config = dict(
    n_layer=8,
    d_model=192,
    n_head=3,
    n_kv_head=3,
    head_dim=64,
    d_mlp=768,
    vocab_size=8192,
    activation='squared_relu',
    norm='rmsnorm',
    norm_place='pre',
    norm_eps=1e-06,
    positions='rope',
    rope_base=1020.0,
    rope_fraction=0.5,
    qk_norm=True,
    attn_scale=0.129,
    bias='none',
    tie_embeddings=False,
    parallel_block=False,
    extras=['some layers without attention', 'local attention windows', 'value embeddings', 'a smear gate', 'short convolutions', 'an embedding shortcut', 'learned residual scales', 'capped logits'],
    init='normal',
    init_std_qkv=0.0251,
    init_std_o=0.0251,
    init_std_up=0.0251,
    init_std_down=0.0,
    optimizer='muon_variant',
    lr=0.0146,
    beta1=0.93,
    weight_decay=0.0082,
    lr_head=0.00763,
    warmup_steps=61,
    schedule='wsd',
    decay_fraction=0.919,
    decay_shape='linear',
    final_lr_fraction=0.0,
    batch_tokens=[32768, 65536, 98304],
    seq_len=384,
    doc_mask=True,
    train_tokens=384000000,
    steps=6403,
    dataset='wikipedia_en',
)
Each number is 500 + 40 x the weight over its row's rms, rounded and kept within 0 to 999. Layers, rows and columns count from 0. Numbers have three digits each. The size before them is the row's rms in percent of the matrix's.

# layer 2 MLP up, 768x192, rms 0.301, rows 505-512, columns 0-191
093:514447512476454544518474466471496598508564512441547448406502522395468536473543518462544457489544514561485545422493482526450498533480458542512520540482436523514415499418519523524534486392503480580442486457584501486422534534520452513423519451511474481477572517571516521534468508518432531510466485500448556562519407494525527520499509457507507538512485551492532535455491504555488480424502533527481509516560558450486556512491496488543468445510509542494505505466472539442498583512517475496561528535422484486459586504464489490448497498491527484504471503457437526451532501505513474427
113:466504524471492523434466488500525477508512497523586497503525582478511500536548537498536503425481460514476496502548524496506467537515570469522416542469463533471494493457432467491502438519548486536533550525555479491509473470528456583513506518414473509533419559542509518544466505508508525461543493511507465496497541486483359473447483482503428521504514467523519580498531563513535541518464523508436512472483530525510509539434529463520459513520500502526481504469537479462607511567501445569557503548461546462506573466587487508486417558452537529515466539539413359450519484472448488509
099:548554506474537521448517506546504484556572525509504533550541461563487519474522519455459501559486510492516483488525459421504539446433509530491407472491504502494476478475479522447459611503507552569538475530483515504485507458443546558515526504491493512507514484526452558527506467507490489523530456511551522509503532539549524508466535450521426515518502544540486534473531518449544555472398530469422453571546513460502478514517556564527339416562505547541483535575440526528534503434499498561532464514529444502540533471455468497451488543480527514481419503498586524532509539461509583490
100:394518451521471575552522490480483454496538548471574496527410480535517501461515458455433481544614492530509481529476571527534534540447508481503449580485532463501505533499467539509487483513505520491541449487491480498570459480506477477444457488511423570522475496523441451514529521543472570536501485484532589665505471515479480471498549466517441498494595500491483521434554492559578538442534505522491480510522567496536468508504473521466538527494503548510516422525480452516423495519508446499489448499512468476547483521480524493521416530459487516503508485442417513445556519550523515469
095:507543508480504539562446492545539487523442532481517521440466531518515529431460490495463589465489547537504527530547516516510589541532501538539530478462537407467500471542514492465462571498485488555460498439487465524504470499497481523439383478506454456508453485505528469505477571539509563523542512467517512411536509505424436639532502461475508487557553483494503518511495524458532452495501545499476490503507591581500478512507430450525539481497560413535531417511492480472535415478493463489573476456485476494519568463492562512446550493476405504544526475479479501451522481543468541535
103:484519506518531549478494499469550543533449396571526461466497544490507511457529448451533470523484537453488454475514506492542576438466444560446453512514495554499462500490476558411515499503563471497506542512538530420535474458511577564402474528498501479501463502423417519520532519443550497474506460419491440525477529543523489517551507470519526442479501522504493521482520518504502480488515471460471496495553599451482459479512495489505480512459538373469479519503505516497522511474416475561428471517433462495510554527499493534464522469498532487455474446558427573522565528395479412485
103:506438525539519510450546440503545513475526499454503460486528505512469456508512482442482469577531487525514497505511514512494511516476513468546575548488463477525503480645525478516525516526502508513517557531559550431527421451447420532509490582450440615542557477484514475517494551528524470511451542495589511504447484471517473551429494493499502467480487539460503489466505484425443496528516508511533519415492502544465439499468527479597462511468514453398484517530453555408482524520484506513472496453501473517426529496469464425546544531435465526598474495531510443486477434558518492464
101:495446541462520563511477477480467514503474441509576520520564516478537568536400482542508491536506508606458498537532510479490501480500471467510530500550486434457533580523548507525510502420503509536496489472444541505527465481493503451488532494481555500531574528473419403481445490501505474466519503459548549503420510391486468474421512501574477518565514554532468471569536523445583550501537533524489551467462492543484474581592493506468445561466454495526490436496517501536476492583519507478543487519468426447520507518512498472500533487471499516578485555501461564491472543538457412494
# layer 2 MLP down (transposed), 768x192, rms 0.148, rows 505-511, columns 0-191
100:494534488543476518476528567508506529456503554519498508537495573512541483505433531507537499582545471553523531494459466471415534456517504456590565529490427491485551532485543585528605464519508511463467550418509509504505509506611549482503436453545566482426491537475518492480447514543555597482514498527466553464513495510547522519498450472550551565438495469462564530442514525445506490509490496467510452525449508526502535427551532516531476520518450531466385515513539457563533444450517493583477475565506537538457543475497495480470547463474474414518530518502504511552500493477462529500
099:499559480494454435449497491492517503508477497462527555458512513484488545452552573565496474518521501446536555547550580618553465472559493488488470590483519540485552526496426562500507482516465425475522530485555508449543560489482495586513468501496517501461531510544483460488513539509531529438505439461526475573531496534430506500500571463504482463494559501512532501531478513505449491517508504557450501549487472459563549467461533467483485525481482483481444458582548461442442435489477432543462462532430596524450513489458528484474501501483572519453524514434584469457451461444443425487
092:495485540500492601514492581491479526570488496450452528531521531566517510500490540504484493566523467490546473488509465545533498502480549563493503514566510499491505426439477521450557513484460455521543583420507482409476507507472578580492529506460475493508579550462557474517537515492474504483525492580503542471524474492470516532533466423520536493560496449567406500484542540527563455557497467446529515502557541516465500404508484489518601537528524453535431541537443529480530420498551498439462501474535524502505534449490548513423444511550537521488503486572578482485526534457511509562
096:572502485462519502456431450549539514455482410476524480511559568517415466595472456547551500442508516493563501429498497478553504509477526554465518533528453500484527407527425545582549548487508473470473449537437537523535538547470489542533524469550474481509431533492551517532527487480431516511522498483461504465499572497464468517465497443461482385516545529417481525477399497477528512488512540519533488501510403468469526480433567507461480494557479485528515430491434535518511490510533485529540465517466443489491528461558462526511524467553503527488448489590463461517542522476544448524
097:447424454539488451529463491510551504512540462458437501474473425426511480528496551547536496494517519520546480524454478484454430541564449496522597418502489519473523526509559492551456536524571492556553480547538558479509504486527432538549415497457463460485542464427547501530435470490543486552510478541467500511468524436491518511520515522510513472478449550570491517561512474446467452576478492514503476474441449477481544390472520552494509486432545568523464551460527457521492487484526533514566395475498503521490527474448455453527531512441447498484542435507460516556430503536474458551
104:418516517578552542444471431562502463523543558449506501464518507511508416520526467518520508485478475527487487440489425554557514468542433509442512441538461471521490484473503506476541526541538548504500421449489502433498538547421557582492462516461498545500478491490487510532446491528562476481531502576527528473470472476520482511449464517483451477563509486413573441517536500518419483495505465511478526566474491467482510536520494537443553492548559542460456495571530530581551517534420392429497476515524488470536447495562411455467471511506519532464547512488492524513446515571486499567
101:526413447518491430503522469476547487429477525440470537480473538530467474536435512460492453493509555524539539513432509491535495412486553587487548476511508584497518435492357460512572490525514512549579527527540531507489454522522485505506587498535550480508513516517559512518480392489496476552422517561509483516532434434481517462468468440550547434484512498533528534469564538520476477527508545525511480566492445527458512533521513474515534467491484520542450480479436482398512505525529524494482544540451515506516492461562460490427572521475432510547432467506555532543517468490519500524